Weights of a small transformer language model: LayerNorm before each block, 101M tokens.
Each number is 128 + 24 x the weight over its row's rms, rounded and kept within 0 to 255. Layers, rows and columns count from 0. The size above them is the row's rms in percent of the matrix's.

# layer 8 MLP up, 320x128, rms 0.166, rows 32-49, columns 0-127
size [ 90 110 114 114 103  97 118  94  97 122 117  93  98 116  93 101  89  91]
[[150  95 151 139 132 126 105 111 101 116  80 150 124  95 120 124 137 151 129  97 138  86 115 130 133 123 121  99 161 120 141 119 151 145 135 124 118 127 150 102 120 168 131 115 113 144 105 144 133 127 148 116 107 149 127  91 139 194  99 101 137 109 119  72 136 109 116 154 122 130 121 180 158  82 146 166 133  78 120 136 164 120 173 199 155 106 138 124 136 111 107 160 137 116 167 159 126 152 107 121 100 166 159 144 114 131 168 155 147 137 106 110 147 136  81 109 116 154  83 102 128 103 133 142 118 121 142 134]
 [ 98 107 140 131 157 169 132 170 122 100 133  94 160 104 116 182 111 129 152 143 131 127  95 110 135 104 157 102 119 169 107 108 148 144  93 152 151 132 121 140  93 161 171 151 119 162 135 134 108 153  98 129 174 130 114  82 198 123 122 113 148 110 139  97  84 159  91 112 125 145 149 152 123 101 116 175 130 109 162 129 120  90 141 125 137 130  89 136 123 109 155  88 131 147  74 119 140 113 133  91  94 148 125 112 104  92 100 131 122 146 128 124 101 160 160 128 135 116 118 139 116 124 154 105 133 148 131 140]
 [147 143  92 148 132 126 111 126 121 171 124 107 111  82 152 115 149 120 165 105 145 132 102 142 128 144  96 133 105 143  72 153 150 115 119 104 110 106 137 171 133  98  84 191  96 136 169 115 130 145 114 117 122 135 167 162 124 138 163 115 177 154 137 114 129 117 135 125 182 155 124 151 116 111 145 131 133 105 105 123  88 124 116 115 138 128 103 109 144 151 108  79 123 171 123 150 121 132 106 125  89 122 117 161 123 119 140 119 147 126 140 132  77 143 122 187 143 168  89 121 124  92 164 135 135 140  89  99]
 [135 139 136 114 116 154  97 109 137 115 175 160 141 140 111 132 107 160 133  99 149 126 114 115  96 124 126 129 127 155 132 121  98 128 102 143 141 173  99 113 161 147 108 121 163 169  83 129  99 111 108 123 104 185 119 100 122 128 141  83 110 168 110  95 123 142 163 113 103 111 164 111 132 107 125 110 113 126 141 176 124  99 123 113 106 129 145 137  98 166 147 138 114 141  87 136 142 103 105 103 130 154 105 106 118 122 133 144 140 191  93 122 138 180 115 127 120 166 120  56 140 148 165 114 138 137 145 174]
 [118 126 166  85  72 145  93 142 113  68 148 131 136 115  87 106 116 148 122 112 122 107 144 125 130 119 120 109 159 140 131 138 137 146 153 122 126 142  93 154 108 111 132 125 140 139 115 169 160 183 145 151 129  97 110 119 113 108 134 146  80 140 114 115 108 145 140 133  68 136 137  98 113 143 127 126 133 121 161 191 160 131 122 108 158 105 124 105  97 176 107 113 163 110 147 127 130 155 148  92 143 154 132 102 137 128  97  95 113 141 114 160 115 134 140 118 181  97 141 119 127 160 115  72 127 143  94 160]
 [152 156 102 114 195 137  95 160 117 115 139 147 138 163 157 104 111  83 146 106 102 137 194 142 106 116 131 127  79 151 119 134 107 125 136 114 100 136 126 123 123  91 111  94 146 118 125 104 100  81  89 151 109 127 139 137 135 103 143 122 132 165 120 180 126 156 108 125 110 141 170 134 125 119 139 161 142 138 112 135 145 137  93  97 105 127 123 114 116 151 166 124 113 139 151 108 114 110 109 112 119 112 135 137 108 145 115 125 143 102 128 155 119 129 133 135 103 132 185 143 123 149 160 186 152  68  73 153]
 [144 128 152 146 110 170 121 142 140  96 115 153  90 171 141 168 102 127 127 105 152 120 129 145 125 125 131 155 122 100 115 134 110 121  95 120 145 173 142 151 121 126 115 135 180 118 149  89 173  95 134 124 140 130  97 155 146 160 107 107 163 119 127 125 126 126 124 118 107 105 141 127 114 114 131 145 146 116 106 105 147 147 109 181 138 143 109 153 131  60 127 125 125  97 153 151  85 134  82  96 119 184 139 112 114 128 118 148 121 120 119 170 110 103 137 153 117 143 142 121  57  83 109 186 143 105 131 103]
 [166 195 174 133 125 159 142 125 153 115 124  42 149 147 122 165 161 101 134 116 134 100 138 139 116  94 171 126 131 142 171 128 144 191 146 111 114 101 116 149 108 105 136  93 163 156 161 150 142 131  89 121 130 149 151 128 133 141 116  79 126 111 133 120 119 116 137  99  91 136 122 172 122 141 105 138 159  89 121 123 122 137 146 142 147 115 101 114 121 144 146 138 112 146 175 103 137 104 146 137 137 126 101 131  94 117 109 130 115 113 126 114  73 124  83 159  95 131 145 152 109 137 106 135 111 139 134 121]
 [112 177 186 135 131 129 127 119 120  98 119 147 100 117 105 115 155  95 150 159 163 144 125 133 142 149 117 114 111 106 145 137 153 132 169 116  98 151 142 146 110 127 113  75 108  90  98 128 131 177  71 142 158 107 136 119  89 167 129 114 171 106  83 110 145 123  79  99 118 148  96 131 142 159  78  97 132 145 130 161 136 122 123 136  91 137 129 144 149 113 117 165 136 117 182 119 108 118 147 108 168 123 168 121 159 102 125 124 146 129 134 117  92 115 157 121 154 147 137 134 129 137 122 109 100 170 134 111]
 [153 144 114 133  98 100 142 114 117 139 105 135 158 132 133 112 137 120 150 122 158 140 113 121 118 150 106 112 142 138 135 152 164 105 143 160 117 152 116  78 187 129  97 157 111  86 143 153 118 141  92 117 143 104 141  99 108 126 112 132 140 126 115 123  89 116  99 130 168  90 105 105 121 134 127 153 112 113 100 140 127  88 130 177 110 141 181 129 141 116 103 162 136 123 125 133 167 110 145 119 150 156 134 123 158 101 148 118 141 162 110 145 153 125 146 154 101  50  69 158 136 138  82 137 114 180 155 102]
 [128 125  73 189 153 111 106 104 123 140 153 109 161 151 128 133 169 103 117 146 138 179 158 122 133 134 155 150 109 134 148 140 136 126 104 101 140 158 144 126 162 134 133 168 103 103 103  75 158 144 136 127 109 124 142 151 142 114  84 125 160 119 138 152 126 131  93 164 126 119 136 175  79 140 136 120 117 115 130 127 125  84 137 102  96 133 135 118 146  84 156 136 124 123 130 164 133 114 116 125  72 134 114 119  79 130 100 181 148 139 148  83 110 129 100  83 159 167 107 126 116 122 148 138 114 144 126  95]
 [152 156  88 160 154 151  92 164 126 121 143  82 100 188 131 140 130 133 141 128  95 123 123 105 155  75 148 133 118 126 121 153 124 131 137 132 112  92 132 111 139 113 108 137 106 114 168 128 141 113 129 134  55 174 138 168 114 131 118 111 134 100 144 105 106 127 163 114 114 132 155 161  97 133 142 110 177 137 108 129 148 154 166 116 154 154 111 155 124 102 105 124 185 163  96 125 111 117  75  97 106 152 131 142 114 121 129 105 116 148 108 160 135 125 144 107 105 114 170 116 134 129 111 163 130 103 135  89]
 [173 108 117 151 129 137 108 124 169 158 131 136 130 152 122  90 121 124 140 144 139 142 141 137 103 104 147 164 131 131  92  84 127 151  81 146 126 113 136 133 134  82 116 114 101 165 109 107 151 136 120 122 150  92 158 139 165 108 109 109  99 127 122 103 122 147 135 137 129 133 109  97 127 141 103 163 144  96 147 128 125 145 142 128 123  94 131 109  95 137 178 165 123 151 120 115 158 139 152 126  98 144  87 120 144 137 129 181 139 122 175 126 124 145 170 164 146 137 111  76  55 138 121 141 112  52 119 124]
 [ 69  98 157 161  97 163 147 146 126  87 170 139 150  91 103 103 154 155 150 142 133 136 147 134 134 155 128 146 117  91 137 116 110 130 102 126 101 132 163 155 132 137 136 118 161 106 125 100 149 139 139  91  97 139 101 163 115 119 102 166 107 171 145 102 140 101 136 137 130 125 127 152 150 160 138 113 110 118 109 132 103  88 113 130  78 133 121 138 162 142 150 141 163 139 133 127 170 173 116 148 153  94 106 119 140 119 123 130 114 124 138 127  97  92 182 132 100 106  79  87 131 157 123 131 117 173  91 121]
 [119  84 133 107 106 117 165 109 137 129 111 155 176 113  90  97 128 122  86 111 120 173 135 173  92 100 122 149 138 133 120 120 130 104 143 154 137 122 123 145 119 128 131 151 154 134  93 131 152 110 157 160 129  90  96 126 126 134 114 132 121 124  94  96 135 112 135 131 180 125 163 128 156 148 134 153  79 116 113 132 101 157 133 158  66  97 160 135 104 119  87 118 128 112 165 149 152 134 121 125 122 148 190 152 119 140 108 103  88 125 151 143 149  92 165 137 137 116  95 151 102 148 169 107 121 139  92 159]
 [106 149 173  98 149 148 104 124  97 126 112 139  91  98  91 119 146 184 125 130 130 107 131 157 123 130 117  93 178 125 114 103 124 122 120 143 153 126 108 158 111 149 117 155 143 180 101 105 126 115 162 129 165 126 124 136 139 123 123 132 149 141  92  88 117 140  98 106 127 108 101 141 144 178  83  92 155 137 148 112  74 124 136 168 115  87 124 198 124 146 130 132 187 127 128 126 161 134 128 124 149 140 138 111 124 122 149 128  91 161 130 137 158 125 139 105  91 113  82 132 143 129 107 113 108 157 132  95]
 [127 117 113 138 105 121 130 130 111 105 141 103  80 144 129 133 106 111 120 122 140 121 148 153 129 179 166 132 133 162 135 111 126 125 117 146 157 113  85 159  87 113 131 148 103  97  94 115 106 141 115 131 136 161 133 154  95 122 106 143 162 154 140  84 158 141 144 104 162 130 161 119 128 169 100  68  99 137 108 154 154 100 126 142 105 165 104 127 123  95 190 156 140  77 152 154 122 158 187 142 130 146 135 147 126 101 128 124 132 121 141  91 147  92 135 126  80 137 127 132 112 125 131 165 144 166 135  86]
 [101 152 109 157 109 115 115 109 161 166  93 132  77 125 175 150 107 123 138 193 159 135 133 105 127 103 182 116 122 146 137 134 154 158 157 170 113 142 135 141  83 111 111 131 141 149 127  94 132 131  88 125 137  96  93 112  95 155 135  98 122 139 116 109 131 100  92 124 127  93 132 159 159 129 112 139 155  82 122 127  90 116 108 125 124 126  96 108 162 114 154 172 118 129 139 156 133 129 120 126 141 139  96 108 157 157 139 181 138 130  87 131 147 158 144 131 136 128 119 130  96 176  92 118 134 137  86 147]]
# layer 8 MLP down (transposed), 320x128, rms 0.0955, rows 32-49, columns 0-127
size [ 90 116 109 110  98  94 118  96 100 117 116  86  96 118  90 100  85 100]
[[107 122 116  99  92 136 173 132  92  87 130 115 115 119 128 134 127 167 120 125 136  96 137 158 137 119 128 146 124 130 139 108 106 121 142 120 106 113 132  94 135 118 102 118 117 102 126 159 149 156 138 150 146 147 149 144 119 128 155  94 160 123 143 124 166  74 130 170  82 132 123 160 129 119 141 101 109 114 117 123  86 145 147 174  86 103 112  86 125  86 146 103 166 129 135 131 159 106 152 134 167 203 139 112 137 114 129 133 147 133 135  64 143  84 112 129 134 162 157 114 181 122 132 105 169 142 154 127]
 [119  91 134 127 118 132 140 152 133 131 150 115 148 102 120 130 170 155  74 144 155 118 137 132 168 109 116 129 115 154 149 111 145 109 118  98 180 106 128 103 108 155 142 142 116 131 125 146 120  99  81 126 128 164 125 118 158 111  84 122 132 160 141 118 127 111 107 123 136 131 140 133  96 138  83 193 150 100 154 158 109 127 114 155 111 126 110 135 124 106  91 115 121 143  82 146 149 141 147  90 118  99 137 163 166 119  63 136 114 119 132 125  94 156  94 151 115 116 172 131 128 110 193 147 169 166 133 122]
 [147 105 128 103 116 135 149  97 140 127  86 121 192 158  95 142 150 118 102 164 118 104 160 142 117 109 177 149 129  96 155 134 134 135 138  82 131 110 131  96 129 152 169 111 135 136  92 140 130 100 138 127 110 114 138 112 106 111  76 117 106 128 124 123 154 124 112 115  92  90 130 140 173 116 199 120 149 133 164 103 143 129 139 134 112 128 139 160 184 149 122 140 141 148  95 135  93 150 111 114 144 150 173 102 139 118 140  94 122 123 104 155 128 149 114 113 139 131  82 162 128 169 145 125  86 105  97 149]
 [106 129 152 151 142 167  98 111 145 151  97 142  98 151 137  96 122 136 129 144 124 112 142  98  83 101 125 129 121 120 123 128 164 151 134 130 116  99 148 139  74 135 141 108 133  79 164 179 146 156  97 110 138 120 120 160 120 124 142 140 118 164  69 157 101 161 148 153 109 116 128 135 105 137 111 165 131 151 128 142 156  85 152  85 120 119  80 116 103 135  91 142 122 129 144 151 149 105 115 114 151 131 158 148 154 111 130 137 130 150 179 122 125  91  97 139 124 132 135 173 108 170 112 160 159  81  93 138]
 [126 133 133 104 140 131 136 159 109 133 116 143 141 117 150 168 129  98  89 117  99 133 145 148 136 129 127 152 103 122  93 168 158 137 183 105 132 135 160 105 109 149 136 169 148 130 125 159 101 126 121 123 141  85  83 111 110 145 112 162  93  99 153 112 124 104 121  80  85 146 101 168 131 100  78 139 158 134 140 164 140 155  96 135 131 104 112  95 152  89 161 154  74  83 123 125 129 130 165 125 130 147 131 141 123 143 123 137 112 137  98 139 112 127 168 133 152 144 131 160 151  78 157 143 100  83 129 112]
 [109 150  83 142 142 128  66 140  90 111 106 125 141 116 123 138 119 110 115 108  98 129 147 174 133 109 148 136 143 159 123 138 116 104 161  91 114 143 127 148 134 142  94  70  94 147 155 108 122 115 111 155 124 135  94 164 157 174 160 150 178 136 117 148  96 130  70 131 140 143 114 120  78  82 149 150 114 152 105 126 120 114  89 144 158 112 163 137 102 125 129 123 177 142 122 112 136 141 100 134 124 141 125 148 119 140 111 109 121 156 142 132 139 205 164 144 111 124 155 107 125 154 135 129 121 116 132  96]
 [132 112  98 170 149 105 150 102 116 118 114 116 125  99 127  97 118 144 122 146  89 153 124 118 140 154 153 172 169 156 106 149 158 105 126  97 124  71 156 145 137 165 131 161 150 128  98  89 110 127  91 116 116 176 149 113 114 129 135 112 154  78 126 121 114 105 136 150  68 134 123 102 136 119 126 119 133 135 177 125  71 132 127 141 120 126 118 109 119 130 112 116 136 122 148 146 106 143  79 164  96 172 148 121 135 139  78 139 119 128 142 174 139 112 150 144 117 152 154 114 148 157 108 129 145 110 183 157]
 [165 161 151 139  93 169  89 147 122 149  86 147 132 136 145 120 115 112 116 126 115 133  90 121 139 132 153 131 171  90 189  69 146 144 143  82 145 114 129 105 110 118  96 174  87 101 129 151 140 150 104  97 109 111 135  91 109 164 131 156 159 150 142 135 119 104 141 151 111  96 130 139 174 134 108 156 134 105 135 173  98 138 147  93 132 101 109 135 168 135 133  98 154 122 118 104 127 145 161 109 160 104 118 180  84 138 126 102 124 136 137 163 102 110 115 121 135 108 121 141 148 119 122 101 120 139 114 144]
 [142 129 141  76 134 185 170 122 126 107 127 115 113 155 128 149 111 123 122 128 143 134 140 156  95 130  89 139 115 161  93 109 141 111 130 117  52 143 134 157 145 111 148 160 131 128 126 148 121  99 126 136 133  92 118 136 116 124 137 145 158 135 137 145 131 105 139 172 123 115 143  93  89 138 120  80 157 146 160 156  50 134 146 111 105 125  77  99 129  95 107 146 147 112 164 121  77 120 118 171 135 134 154 120 151 117 148 142 120 110 108 151 169  78 126 159 124 143 127 127 159 135 123 117 171 130 132 126]
 [147 140  84 161 127 140 172 123 102 150 135 114  83 126  92 135  97 152 122 130 138 118 112 145 120 151 130 106  85 142 130 134 123  92 153 116 139 160 129 133 154 176 129 105 115 133 165  98 147 124 144 156 117  90 126 102 150 158 114 129 166 118 169 126 125 162 117 112 118 118 109 111 136 101 106 138 111 120 136  89 125 136 178 153 117 150 120 121  80  86 140 172 153 149 107 117 137  77 169 124 173 113 150 117 102 124 111 159 118 147  89 166 157 132  89 149 150 110 118 155  76 137  80 126 136 134 128 107]
 [114 169  85 159 109 128 123 142 125 149 110 114 147 125 147 137 120 119 108 157 146 158  91 166 125  87 199 102 110 144 114 139  96  94 141 143 121 118 152 116 101 137 175 135 138  70 144 147  96 122 163 114 117  95 122 144 122 164  63 144 127 111 146 121 143 107 147 105 137 128 175 132 106 163 142  71 111 129 101 151 111 137  99 155 148 163 123 106 162  93 133 122 106 110 146 153 128 121 166 158  95 132 133 131 120 175 112 172 125  81 130 113 129 127 127 151 143 122 144 137 118 126 155 129 118 135 101 122]
 [130 128 148 185 105 151 117 123 150 101 150 117 123 116 107 136 116 181 146 125 158 133  99 113 127 117 145 105  98 142 110 113 141 118 155 144 133 173  63 137 109 117  64 126 142 131 134  72 170 116 144  99 165 161 138 122  97  75 144 139 143 150 129 129 122 112 166 161 125  87  87 112 112 121 115 122 121 105 125 132 111 123 142 107 142 121 120 168 136 112 124 157 155 206 141 160 133 115 141 112 113 155 156 128 107 133 131  63 125 136 123 135 146 139 134 149 135 158  87 119 139 141 104 119 103 121 110 124]
 [148 108 101 120 120 151 115 144 115 114 107 124 110 158 147 103 139 124  97 137 104 112 135 142 147 146 111  97 120  98  95 129  84  87 124 158 167 166  97 129 140  90 106 160 149 103 151 146 133 131 157  90 167  88 160 137 144  93 111 149 117 125 147 158 169 147 121 124 112 151 125  92 106 147 122  89 124 133 144 137 159 109 155 125 131 137 107 103 112 153 163 114 155 120 132  85 152  59  82 102  97 121 103 105 104 142 144 153 127 144 147 130 122 121 183 127 148 153 139 159 126 147 105 107 182 109 128 154]
 [141 138 108  68 114 114 141 109 115 159 142 149  84 104 124 124 138 124  75  90 126 111 137 126 146 100 150 158 123 100  89 151 126 166 156 101 133  92 101 151 145 103 154 118 144 123 141 175 105 139 168 112 111  72  99 111 134 161 135 117 120 125 131 118 115 140 115 105 164 131 125 141 134 144 130  85 141 125 133 112 121 173  75  93 128 152 132 110 171 129 133 155 125 164 143 138 126 168 132 156 125 120 130  94 155 167 116 155 143  88 154 111 116 121 190 120 125 123 134 132 119 135  96  79 142 155 151 152]
 [105 133 135 160 137 134 119 158 122 164 138 122 156 135 149  95 131 107 108 142 147 117 115 121 140 109 123 110 132  81 113 168 118 137 147 162 134 137 120 152 114 122 135 155 155  99 102 124 106  96 138 119 135 118 146 134 128 145  84 123 138 107 121  92 185 146 187 184 157 135 128  80 183 137  78 141 147 146 150 138 100 129 119 138 121 122  99 149  96 131  94 129 120  96 122 145 109 137 134 105 126 163 117 108 129 112  69 171 154 106 135 103 139 131 109 123  93 124 125 136  58 103 132 137  83 164 105 152]
 [153  69 111  94 152 135 112  93 186 118 144 105 169  98 164  96 135 127 119 147 104 114 114 163 124 202 121 148  98 130 143 112 137 109 150 137 127 144 164  62 128 161 138 115 109 139 113 158 136 121  63 112 121 163 120 130 125 141 148 134 140 125 155 111 125  99 138 119 154 112 166  90 134 126 158 175 105 127 131 170 119  92 157 134 149 160 124 128 156 114 114 101 126 139 156 126 105  94 120 137 156 122 133 151 139 117 111 105 144 135 114 138 131  94 114 133 133 163  75 119 108 106 122 124 147 133 103 142]
 [155 117 153 151 113 152 183 144 159  98 100 114 119 132 109 147  97 134  62 152 135 142 154 183 125 142 134 108  93 103 122 127 122 150 139 163 128 141 125 106 138 107 172  88 116 109 115 118 144 139 122 124 134 131 111  71 158  95 124 140 151 107 120 173 119 146 123 141  99 129 135 153  97 137  91 161 137  79 153 133  99 116 142 102 114 161  94 121 111 131 122 110 177 113 130 179 126 165 132 142 155 160 106  75 128 134  86 119 109 124 134 134 123 107 118 102 124 139 139 132  87 150 137 104 170 118 155 125]
 [114 118 143 112 148 148  87 147 133 151  61 142  82 152 130 118 106  85 163 154 147 165 138 147 192 147 146 145 116 108 125 115 145 119 131 125 104  86 131 137  99 162 101 154  97 122 155 124 130 106 166  95 163  85 113 137 142  95  97 135 104 157 121 133 143 160  90  89 143 150 134  75 147 130 103 129 122 134 153 135 136 119 127 116 156 141 134 126 133 152 160 103 118 114 116  81 144 145 114 120 147 130 114 124 106 135  79 131 105 153 103 146 136 123 129  84 140 143  78 133 137 176 141 159 137 143 150 149]]
# layer 8 MLP gate, 320x128, rms 0.171, rows 33-50, columns 0-127
size [104 109 106 102  96 105 102 104 119 115  96  92 110  92 101  82  97 106]
[[125 146 101 113 132 102 109 109 113 117 142 134  85 147 110  80 122 144 128  96 102 111 157 146 136 169 106 142 125  88 146 154  89 111 130 155 151 105 117 125 168 112 114 154 180 129 155 115 132 143 163 126  96 177 147 130  79 112 113 154 101 156 145 168 143  92 175 131 120 144  98 112 168 158 117  66 148 159 133 151 135 125 129 130 125 125 115 144 106 145  97 161 123 105 158 144 139 135  82 151 151  90 124 154 115 112 152 125 133 129  94 129 138  88  99  86 120 148 145 100 145 133 139 139 168 118 105 125]
 [125 121 135 161 170 101  76 121 153 159 123 145 128  87 125 126 159 160 140 164  92 181 112  93 159 135 115 138 140 117 130 114 135 138 124 139  93 116 107 163 121 101 146 157 118 107 147 136 133 149 101 124 109 121 154 138 121 112 104 167 131 135 156 155 126 161 155 119 155  99  87 154 129 159  81 124 126 104 153 136 146  92 121 141 138 109 144 108 171  89 166 141 110 148 109 147  94 105  82 111  90  86 147 156 137 129 100 158 149 138 120 123 121 152 104 117  87 158 131 114 147 108 131 191 143 113 110 144]
 [ 87 150 151 171 114 125 151 103 133 148  85 115 162 161 143 194 113 103 120 144  88 135 132 109 116 111 130 108 144 129  99 104 144  91 127 119 153 129 109 125 139 160 155 138  82 167 146 123 141 132 103  91 116  91 145 104 122 117 104 129 143 100 107 145 159 136 136 163 157 131 117 103 130 137  98 134 130 114 117 140 144 103 109 138 170 162  95 150 113 139 118 147 161  94 107 163 136 108 132 145 147 129 153 110 125 122 216 135 132 152 106 103  99 160 124 123 110 149  88 163 110  95 152 130 117  83 128 137]
 [118 152 119 134 149 108 142 112 131 117 125 124 103 151 132 156  77  95  79 160 102 130 124 128 123 124 142 136 166 149  98 151 105 124 116 127 140 124 153 121 166 121 105 128 122 151 138  96 144 122  89  91 155 176 185 147 166 137 142  94 137  83 140 140 128 130 107 146 108 126 129 117 108 148 141 123 166 147 152 127 109  82 139 120 100 136 131 136 127 171 126 141 137 139 109 149 140 135 101 141 137  83 141 144  89 112 124 146  95 115 141 169 161 115  79 100  80 188 115 122 162  90 142 155 181  97 124 128]
 [108 147  88  71 114 119  98 171 115 100 118  99 109 121 134 155 161 123 116  79  93 166 103 109 120 110 111 154 143 141 107 103 110 150 149 181 156  96 127 159 137 138 127 156 105 136 154 141 114 124 188 111 127 138 115 150 143 152 137 170 158 157 143 131 107 105  79 102 131 160 137 104  91 105 120 164  84 120 131 149 130 114 115 102 120 112 161 130 145 123 165 126 145  85 132 108 101 119 125 183 101 135 123 174 153 130 133 138 173 140 126 121 125 165 137 143 137  99 126 122  97 111 127 136 148 134 102 144]
 [118 126 110 121 126 119 139  97 207 144 111 104  72 163 106 118 140 119 137 140 151 127 110 132 136 106 154 104 111 142  87 146 104 202 116 157 161 124 171 194 140 134 118  91 141 143 145 106 173 115 138 110 148 123 129 156 143 134 130 163 154 113 135 120  94 157 121 119 127 142 142  97 133 130 107 130 119 156 108 119 139 130 122  78 103 162 117 130 148  91 120 119 141 167 129 167 123 130 169 107 113 105 139 127 142 131 155 133 119 132 116 139  74 123 100 135 150 139  96 127  95 113  97 147 106  76 129 141]
 [121 151 111 110 124 120 129  99 134 108 154  93 112 114 125 103 115 145 168 131 131 113 151 154 160  99 113 115 130 153 134 117 121 171 150 155  86  93  87 185 106 145 151  81 147 111 157 166 142  91 140 151 142 140 145 152  67 169 123  91 170 153 130 126 135 157 108 164 110 100 124 143 104 101 113 143 139 114 124 117 106 147 109 116 178  92 119 133  86 133 189 140 117 142 131 137 138 106 164 138 139  91  99 119 117  99  93  97 148 154 126 135 125 120 115 122  94 168 113 147 128 113 128 132 130 138 113 165]
 [145  80 101 154 109 162 126 130 148 189 120 146 124 135 138 121 124 137 123 108  86 112 107 139 136 142 135 127 137 178 146 141  54 142  98 138 126 142 136  92 113 118 109 140 162 166 155 107  89 100 114 107 132 142 108 101 140 149 130 133 105 138 151 176 176 118 137 143 138 128 156 123 187  64 176 135 124  99 134 101 116 102 147 155 132  97 133 121 135 125 149 104 113  94 100 141 119 111 141 123 140 127 144 146  89 125 160 127 170 124 128 129 110  94 114 150  64 139 136 144 121 142 169 127 122 118 128 134]
 [116 131 153 132 159 137 156 161 162  93 126 118 161 185 119 140 107 121 137  80 111  77 140 179  93  78 135 145 155 148 122 103 146 124 142 106 127 122 117 127 131 105 142  72 111 140 130 141 162 127 138 129 142 135 151 107 137 136 146  90 129 132 121  84 138 151 128 168  98 170 114 120 130 173 104 118 149 116 156 119 120 171 111 127 147 100 100 146  98 124 135  93 127 133 130 159 113 190 116 122 114  97 131 126 100 146 136 108  85 109 145 144  83 126 134 115 117 155 172 120 113 149  92  93 120  98 148 139]
 [ 98 124 125 100 103 144 141 157 147 120 142 142 113  92 148 149 122 168 122 111 158 104 122  92  93 131  99 105 154 143 155 100 114 121 161 183 126 101  97 157 101 161 101 138 172 167 124 171 131  87  91 153 154 122 128 117 113 138 134 113  78 165 129  72 142  98 116 103  95 168 131 107 148 134 104 167 129 136 131 111  98 160 139 147 128  91 145 131 128 119 133  99 129 157 123 120 179 113 114 108 139 125 127 159 160 111 105 135 132 131 141 118 138 145 160 118 123 128 104 138 129 166 128  65 117  96 113 159]
 [ 99 154  88 167 147 147 129 146 136 128 128  82 127 133 136 121 140  85 102 109 119 140 104 116 137 115 145 156 100 127 176 151 156 124 121  75 142 138 173 123 148 109 115 133 139 129 130 123 100 119 139 132  90 155 125 126 148 148  98 115 135 125 139 133 162 114  93 176 100 105 134 165  94 135 139 154 114 139 109 109 134 141  81 141  98 163 106 103 150 110 120 122 113 137 150 131 116 208 104 112 104 151 105 113  73 115 123 192 145 100 151 124 163 126 133 144 138 161 150 146 106  93 134 106 104 161 155 144]
 [132  98 124  85  91 148 100 131 102  78 157 101 111 138 122 136 133 141 143  88 110 142 108 131 136 128 125  91 116 140  93  89 106 144 146 116 155 112 138 133 183 141 149 142 124 167  95 150 105 149 138 178 128 121 120 128 153 129 121 157 149 157 154 124 147 139 168 121 175 113 118 144 145 118 152  78 118 144 121 166 129 103 157 131 134 137  91  98  75 153 111 118 137 157 110 103  85  92 111 167 135 115 122 139 156  93  95 158 132 125  92 172 138 102 144 143 159 132 130 137 129 166 131 125 158  85 127 144]
 [150 145 164 120 181  75 150 130 120 148 101 144 124 149 110 108 118  99 104 100 139 125 111 131 116 141 149 139 160 131 151 142 127 137 114  82 166 165  88 123 148 109 105 128 126 145 106 161 129  89 118 145 141 127 135 114 130  84 132 116 159  93 134 149 115 122 110 110 149 134 100 109 144  93 134 125 112 131 168 119 148 156 129 141 197 135 127 109 126 169 116 126 101 110 106 112 133 118 128 131 124 146 162 150  96 106 133 115 109 116  77  87 160 206 113 115 149 149 116 170 151 116  96  75 139 105 143 131]
 [185 125 114 135 155 115 132 145 111  90 134 135 117 126 109 173  97 130 198 143 183 122 117 109 157 143 156 156 128 129 134 172 184 141 119  94  93 131 150 150 175 145  89 119  99 112 146 125 143 112 140  86 142 108 137 113 104 152 145 133 140 139 122 117  63 106  95 111 124 177 151 162 118 107 115 122 132 160 112 145 133 152 114 107 123 162 132 144 148 116 147 111  97 114 145 128  94 146 165 144 124 115 131  94  98 132 109 111 139 163  93 134 129  99 100 101 137 121 103 116 117 108 119 107 169 141 140 117]
 [113 147 153 130 134 148 137 174 110 170 135 169  88 168 130 153 129 115 121 130 119 125  95 130 141  56  97 148 178 151  84 135 121 112 168 138 154 103 124 162 124 117 157 116 131 133 122 138  97 130 131 163 134 126 135  73 128 114 144 143 132 166 108 115 106 114 125 124 104 159 126 152 124 145 128  84 108 118 158  82 133 150 139 146 105  56 117 141 134 122 129 107 115 120 149 164 138  89 122 106 141 134  98 144 116 127 117 100 102 141 124 106 126 183 119 173 105  86 159 101 132 135 130 161 145 100 127 133]
 [148 122  97 115 167 133 103 155 101 144 130 113 128 134 135 149  98 175 105 131 144 169 103 137 154 107 100 167 144 128 147 131 138 155 119  62 140 126 162 141 129 144 128 141 131 135 116 158 150 134 134 126 146  64 161 135 152 114 147 158 130 105 108 110  98 125 101 188 109  82  94 156 160  93 162 108 136 139 113  91 131 129 132 154 121 114 123 132 131 173  86 119 140 165 117 138  94  94 148 112 148 126 126 132 120  97 100 169 100 140 142 128 134 131 134 119 114 148 119 120 108 175 141 122  66 141  86 122]
 [110 101 110 142 137  92 123  98 107 112 151 112 141 122  85 110 133 143 133 101 157  70 100  98 135 103 101 137 123 166 164 135 104 120 127 133 123 133 123 120 175  53 110 121 135 141 121 155 142 132 119 156  99 166 160 131 122 107 176  88 122  85 152 120 134 153  98 160 132  93 108 165 143 124 156 117 129 161 131 125 177  99 173 145 117 103 103 141 145 154 124 116 139 136 156 104 117  77 163 136 116 151 155 165 125 110 103 139 132 136 130 130 121 141 107 126 160 154 171 148 148 103  97 143 123 104 113 144]
 [140 113 119 113 168  84  86 137 139 128  95 144 114 173 133 117 125 110 111 152 169 135 107 155 152 108 111 140 158 131 117 139 112 121 146 103 121 162 158  67 148 190 137 128  91 102 118 125 156  85  90  88 139 142 125 171 113 196 121 120 144  99 101 125 113 115 112 134 137 127 136 157 130 162 118 115  89 131 137 115 121 154 133 111 115 121 123 101  90 139 140 134  92 131 122 142 146  83 137 105 101 120 142 159 143 123 144 182 156  98 154 163 147 146 120 130  77 142 135  95 125 152 116 153 142 117 144 134]]